Weights of a small GPT-style language model, trained from scratch on English Wikipedia: 4 heads of 32, MLP 320 SwiGLU.
Each number is 128 + 24 x the weight over its row's rms, rounded and kept within 0 to 255. Layers, rows and columns count from 0. Numbers have three digits each. The size before them is the row's rms in percent of the matrix's.

# layer 4 MLP up, 320x128, rms 0.107, rows 76-92, columns 0-127
094:118138134152115133102148145169110141089150167125116111126151113118117147127170095166108123115108145113114117112143164150124103173107121113110129145128119133129139107176134116153187165133105126122128130119140178146130129117102127153062115105120150160116097117088160152144112140154161112138152133090106127108088118156109162101123075101127162095124195113141130106134158157081123152104125
089:095114159107143124148138165120189128116072175133119150135120144143141152093133156093130131142111091125111167134114131154096137155122183103076162139136092109110105122120152133123158091082132128156143117160142132147133091136139093106181119121122107179139179116118098150133110126091120117142136140152154131132166146102075143114152145146123096106145104141113120096158103147110137130129128
097:111142111162122140094123151192159104121150138162137094154135153115156145096181137130165129116150135100095167158114169129136134100092141118097151156128112123129145117119150118094118172131088115103149143149155131177151157089089116097134118099129121145094137150110151150118114110193150107131136112114091115102083122118097111132135145154112153114138108146136162074104129146142118150109136
098:147106121111125114133117122148131154157126165131179126141101162186105135113098123149117090145140148148169145174116153131106131106138144149171131102141144148174097171113087142124123110146064130127152113162183157153137085156140073088136129144092145122127118152111109112162161133094108129155112147126171131088136137133117084114150161115118121140141146151149141136130111094113119124116112
092:143099160073113145134106156135113124124125119117135135145079157125075154121144125151137135126136145163098108114160117131145127120111161148117175139111113093146112095073137173145168140149156132106101129115125114146111087127154126116172098105093122141146123145125126134105075107112086110129157121111101100120157068159103158094132152090118112120124125104151137180154144154130133140108171
095:126104143067124098146088121114150148127156132124113142138153115147097122151152146121105134080081176088110124139092132131123116118158107102114141152115146114104107138074135115133121125101141114113132090114135088082094137164094153165149133141103182098139182141147101104164093131108118117123126147152117136136106106113131133084177148131150116142125120128091128195134125102136140112107117
107:141067127102188148103100147105119148121144132138116136102135120127121137136127147109146114118166135129160158109127164108138166120121083141191162121145135125090115147093103108120148093146125129124142123122098128095096111144123141136122121125077103125132095090115150150190134094102159096140078101101087154147119147106116150142078142123138145109118123151117122131159114107105130081153086
113:119115155148099136114148131127156122127139101131148089136108121077180115117123146102139158143122124163119131160159096085156138151118108142151128125126114078131170132152144140141116161131098105107122112166127144133138169133093111163145151095116109131135156104188100181131108155116154139111143128142089142148079125103120134172156126074160113138155101075142148113123142145097129161134159
092:142150124149055139103124136188079120100124137122116105130178114116128136129065136133158173112128127160179121123101152171139087099132147113136092124135100115156100121147132122117123101159114097130176101137099149151137091086122143158117114129129123113121106139125153090136137143138098157131097085108143161146164137111123169125122138125108128124094126158099134086168125137108152135117108
096:116140113110146101124121161127082106069098086119169123128087109148137091113117108132153162115142112138096124140103126075113128156178109116130106134125100103148095103184082111131079114120118160138126105092076114109171159129101141170134128166138153150141135133137091118136151096123132135142142133161126103142149106109164147152137121138135154127119122138143125176148128111142132157178104
099:153167120102138111117130144129133122106095130146118112155146161169146128105122151115182056119072150112145145163108121125152145121125150133099106124169142130091126155076125085146168112148105157143136139157163133098106129104138138108138120115125124161137126106121123152118080103164154126135116176132145196143107122136125148105174122111126179133118132114162131170099149131137117122137157
098:165074102097120168144089117127086148130151124098102136119163111139126125101120133154134142148145077125130106117117145161155104107071120112136121145172114155119121152100133103163136122158105183131131093112089123159140130117136134145110099139114133139122095140115146120147135121132145132144073123115143096173103139130187136105096140100110141130120144184107134082135138167132157110170097
105:100132150116105148125102149129159148101139133098163142141127122115139127087112163158129076141138161129151127128143142126128158136081150126166101135159179130136103127122120104150130186137125144138163129152074109110102127121156154123104111133098153136220135125092149157147121150110087092158149135164144130123096103101142127142143117144103118117107098162095128112110115133163086157139127
097:173132131116118086147157107121150154113135103139143110139141106097125132116145114146147122132133152152155101094147141136085111120101125139167164105126165084149144145097113089130120108188138116133095156140147112144157096151147102113175118136139136108119138160148126147167123085186086154134173188136102118123093140143131144140131148119111112090172126139152130170120117100134099111162152
092:105146131181106127070123140111113105126137100143128095162149162105090126128087128105144110124139136152121131106132142175129103091110141125078127148109125150150095097131176178160105091147116102104132167107150122118153129119133148098118115169129142104117164101162137104111144117162141106134105135164132111093142136133134122104200122138107068120109118157119124126139131168124103167111110
101:115139136121147159142133139163118132124139101119111130164166150139110124147113130162078119128148103125142157117151141141103107118152160109163136164063172116128127141180125139154129114155135146134135125145126155097106152150102151133092148155148216157121101142125117118164091117152121145100105103097140140162077129167155124101081100113130100121116128144133115100181118122104112100119131
102:105133131125105145069158175133148058112113136119160130138144101115133149097124137106105140145088100140149124131121136140102143142116130112162092125079134110148174117112146138112124159166099124103167089127107125163164156155078094145110126111176121135117103086123080131167117117146106128106131128135147115140114141138138129144104079161132136141129116152174157132108116095116165171134137
# layer 4 MLP down (transposed), 320x128, rms 0.0606, rows 76-92, columns 0-127
092:143113138124131108148122098140133149099129142136158147137099128149116123139160134069163143121127124175110102138094113126136125151147140107121211099118144137131078112111129118095101083164113128137162124146134113135095065118140125130094112113151120118135098150113123127125160132138117108120089176116105131128136095114123085122091173158065130160149127135112078145100140168166136138122147
086:105152151150133123167165150095138185106120202115114169135119114099116127108133112112148090142081123114129106112129135134131127110144174107110147120127158095108123130104129129092145082124146105175170121158151131133119112145103086124126139147148114170120120102140095145100149149098142096188148098131096127137163138126119129122168132116114086135144154094162116103117123125140173135105157
094:172178101129117108135093102069141113126163142070114148125137134097144123152140137136138155159126116117185117106127108098124115141113104110113156144134116119172149099110173123137169142147118142156121136129150134122176144148150126089111120131136106140160125109083169140135092104137132144145119068089076104089108161148112132144171106132158145107126117136126127108097132138159126105137095
102:119152141158128121133104107161169128121146115109136129150146096126136140117097137137122071153143144098098123144088119148120149100160120128139111098177113132124111179093125158135095074146106143113207138095114129122084094151138111114154105116121156114091119122112147131138151115131128134130140133132112127103161133158050108134129097166111128190158163127123120113113087133112108123126146
094:141090134131157121167133161151125149134134152111108157130120135054145127135102130120115136131118148109074125145157150123151085124080118143151118144110101148107115128096156165122164117156139121122106144109138148128125125150162090168180090110140141153149123170172130150117074160126135116109146097123127156150171106130112126111150146099163151095131123141136148092143158131087156158126172
094:142120140131114167112142116140088159147137135137137130124083145133124129170136102125125095061123141124110084114104174140155127132113151110147132137134134135097107130110083123166155138106088148160139153107106118142145158131107125118129140116109021137144159142151153138135151063140075112125132124117177154140130146131108143121131120152104150132168132114134104120116118152101144081136147
102:161144170157145158108117147155146143153139156166145106102128099150154114094133142139168113108140079143164170128117114084105128094105131125158165095094154094054136121109105119114132124144101109129138118137094120129130086157140116099159117100100135117110109128118150126135152112195122140116091131147117120104111165100119133097096123159147132106129142160128113130137133123130142066149090
102:129108145138120149108089105184140169125098135112131122120108141116135135108176112151083124131127127171119109104153122076128122143134119131142121154149127097143143151152122123133107110151112115130143100156166118122110123138155109128108141162116186125141136115179088170109113142136109127111182136136086095129091146121128152163118068071164092150138083104140143120144108127141176114131158
102:123166072084140163117119156135068125135164149095096111161100119111147123131133151161180106142133136141124116112146120143105099144115161079128127124114142146134164125174127138172140118137157128156158108138126160127126130152113157135118139120148123119137124160178145166105147123116144088171127156139084134147080113094100141124136166099140102106091105089092102117132117121138094138112102
096:142134123121140130120150105153139161089132146097108131090114110118128156133167095122164118112098107112080096144111113091114152156144139162150097145083125083146106078109131099126153170101085117142144126120122159137137114082128109131095110137106197131106132140138143139115156124146165128140117123164153102120138143142122138125150107173098102106094148077119119104115146142127138147164187
102:127150119095134108143142103160124140116100106134112106111126159128113115160161109137092119114183115148125155136139127137122144124144117163124134133130135141142115159126148103115111130130102112171136127096132171131123145098102153079177145151100145126140150162147107160134092093077199144104127141121136150125154134183114160090164113101160134151109151117163106153165152150132123096181167
101:140106125197162126161143121124119116128082135104086132092106130126113140097151130148115122099124127122189119094140125126163160147089142122162115145120096177149133131098128153085118145122096162152114115142134113124125142171151150127160154118085123098143160100125093125138159139119082149168084122098147101175154137133111149141106135137155127116117115121091162158132124126132139135188123
103:113108125161133100147115140122164157130172097118098139117151092098113127104137113074088082136161105142141094106127123116110115164108136143141116108146092149113152116145141095128173203106155065102144133150111119096179092119197129096113097126156104126104144117119121141125138115125115114167135122114113132146178123156124139139128130097158139136132121144147120122104114144144128164158129
099:181150134132114141147082085122129136162193085147101141110147141121122147080144146154144139123115136159175114107132136112127110125120141133107112063099152114137157162117142129123109098136111112108091141119078132150137152148139109138155095112133133129139128136184134168122095143123168116149092160137106124096136125111112131154144104148106071129160115177125149159142122132130105159174127
099:138115094098145121138104105143121122078154129120099116119137116092128103153105121152132146118142137150135132092154127155126161134120154132149102104122152117157088111182147191136139086128109119140152131113099092166149112116162139100131151167124119155122152153166156110118125114157054145145137113135132106129080138101135116119177146093145135149104123113114136154156136155082114131087074
098:131134126083154133149136170127124123093136178192178133141107154104124092145154122113154120115177119160153070133141103110107129145138118136116109077133117132115141090100125154161134126105137154138103155080188129147124118127101082142145113083129121138142140158118179153130154162092152135104154119134134132130148166162125148124131130140138141175114142143129147133101136122118115084105107
104:109166123101114158127131149142074169109137142121122109124129113119127154156105138163160150138104101130134149093163143116124092121139111130169086120139174097145112137117141134142123112095102159077152114116177149081104142138167108162093146107158146121132112107138149145131095100145116160105107104157141101114095156131076124098137126120162099093102140097108111104073111134115092115129108
# layer 4 MLP gate, 320x128, rms 0.11, rows 77-93, columns 0-127
091:186112106147123102096126082143101152140120093133160127136111102156157151128083124104100085112121130126162129132117105100146111177124106128162146125135136128096164159084110176151150186138128127099136121132122129096122165145106138112091136154114147103086086162147148117131166085147131132124145151114077135147110116141135130144157165133078126140123135124124124133120121131172132132073130
099:098118135147142109099160143195165075119174127178150100142118154126147138088186141116141142120142134088135169162100125133125146136087160112125163133129114147101128139129129110096106125130119151119149143125153125163144143119098132098179113142124114122118128158110152143105150122150143112118144158124126105100112137088123121157126171141124147111129128141119191092118111147160123153078181
097:117129178137103133117102176106146129116132091115104104138135154154146134077141075128130074144109122110128153140109096190107107101129117163133152123121136116160095120135151100105109124159148126119162134105133087095119146135162126081177104150127106130116130087165090131133105137153151142101155118086099128138160134129095155123160151124131116159115107148075134131101097121115107146097129
091:154110169101117117125132157144127126132124179141166120076113123107120139196173162129159155127115176148102105141139111124115135108122141135133123150148118139138138146132158109140173120094083130131138114107154145153117107145132146105119128090104126145153124084124136145139094095153079066088134197125124150107132093118147102147121107127108144118090133152115135105159161154113159106125107
099:105099132117091086175136126144124104131122124133101131131112159109139114135167148070118151113190083126121121114099137131125081131133148101138137135125130133124146099100145117139149133144140089158122091128145141115126134129113140161120089109090089142101099208099143112097132102121113080107163121141062134129107123153169144116153099122130125089106119132151137130138145109167131104170130
100:128112148115097115119068118103108106129150082123129135096078131083153122116165132118105125154117152103114155141112144126122119146083172130110146171129116135131110149138185157127127124117154120109149121085143140157146148083103111163142111113149105094160108139109107153067160137129067116158118131127125176107126146120190131136108145148116147163107114118138170126119107125146114137129160
106:122137136108176130160147130142133149119105148133114132132161125156126168088135143150168110103127143094113109140098133164067137080113150127147093114162158146133125100121149115135085096139151145163113142127147105129132121112143152162150120134175134136178098091115117104119187143143089128151180132118106170147143080123116135122119121124127129103102112148095122147163094125168152081137104
093:150146133126096139132127149157118145083093146076106142138113120130135155144114143153186117155144140120140142106096128136137112098111160109169127131123120159131092149146120134119073125160109105080114081133109148150086077098157120124132148142135157098151134138170156082128109129095142151170165113138111121160137109122084142106115156110132119132154104103115150098083074131134104150137107
094:148091170126084132163157117148128179161121164107110111140108105093171164181129110118154105144110127114163159158088118171126165115116149165160114153125126124140103136081137169139122158090103091118132149133116123103094099139147100086113131094119134081095106128121127127130118163125118102123131149105132168115136131115114116117107154158150113142126172130159121130108144104100131099121164
105:122119157151132151124140131142168101146078111129109131102128088132158135155113171124107191100166070157110134141123124127154132103151105148183110140112122157144141104111116158133121147145090084087116098109123159092124110093118113164145162138110120153124140089159119105165125136105142149084164123165115108147110124083139116147108108117143130139110118106144104102159130113136145166101094
105:161175152133193128147097104143121091130161122125160140152127092126134102154099088150108091117132116103102166126140159123103079133127082149131161131111147119112142103132106150161125123145134130094117119133173116162102113089114090134078162138120151101123126151117145130120126111137150092162141136129110129151157149128174100103137129147127174094110124129131146110123155081170146151082118
103:115079171153165168133115092124100143159144140114167093142124166112119112160127172118137104129105122077140158116138127135123144122121119093120159104129161179117084158104116159146107165122130151152086094153167123158115144133112153158152104147150099139142126153146101135086108126145159119131147120124123123100138168099181118144165120164092161106141099127109114128104139129163111148132140
100:137112094174148140127106101148135194118115145134109165075145121120147113115162127138107117108102124148168120144082069150115139136138094116133139150139103147092151143095120114137130116156145138097132080139131084151120109096144169121131118138155192123089097131108138119118134078140125116109121153092102105161138162140152105162117155122107147139107153121157177156123133146108145138114153
095:135144056170113126090127097131116125122103108131138115119111111112139118160126163083133141111129139146090112131197147154107128112131142111143120143141137112149095136142141132138096101163119099082113170116130127118149149087162153095184123143123125141129122134133160133109148150129143128126115125153168133083105135107138107090158091149127105132160116130078140090177127188096106146138109
097:142156165140117113142157146104145160116129116167146148136122132152114135116135119161124129118135134154154108174133117094157098135167096131144108091157089145115136125081141163189158125140113146136134150123179142139138109106148099166105093140083103146157155189112094084127120156106138141105150143172158129140138113127124145093149126136117131138145148134152089142087147169159162122153102
109:136086110120120104159129111097093101162107137114160149143141162135140145125146144107148125085140106110120125153131101141123135170137140131107119108152180105158114102120082144101109083156107115155137144160134062133183163136131117115118155123130125127108131123094123126102143185139138142150175126144118135130107083158150096190110117093096186133137138114107124112108125121146136163108112
100:097109109117160111105136128107135073130135123112124141132139116121092103095104153150118121119175104111101161136116121083150131100121184139131097143113131120105129128147151160087124094112105135157145093137149133083147101099118128128131090159091153117104124127152089113112095168126090088123133128146115167115144096145134112169147139140168078137136082139108146145091138098153159115176103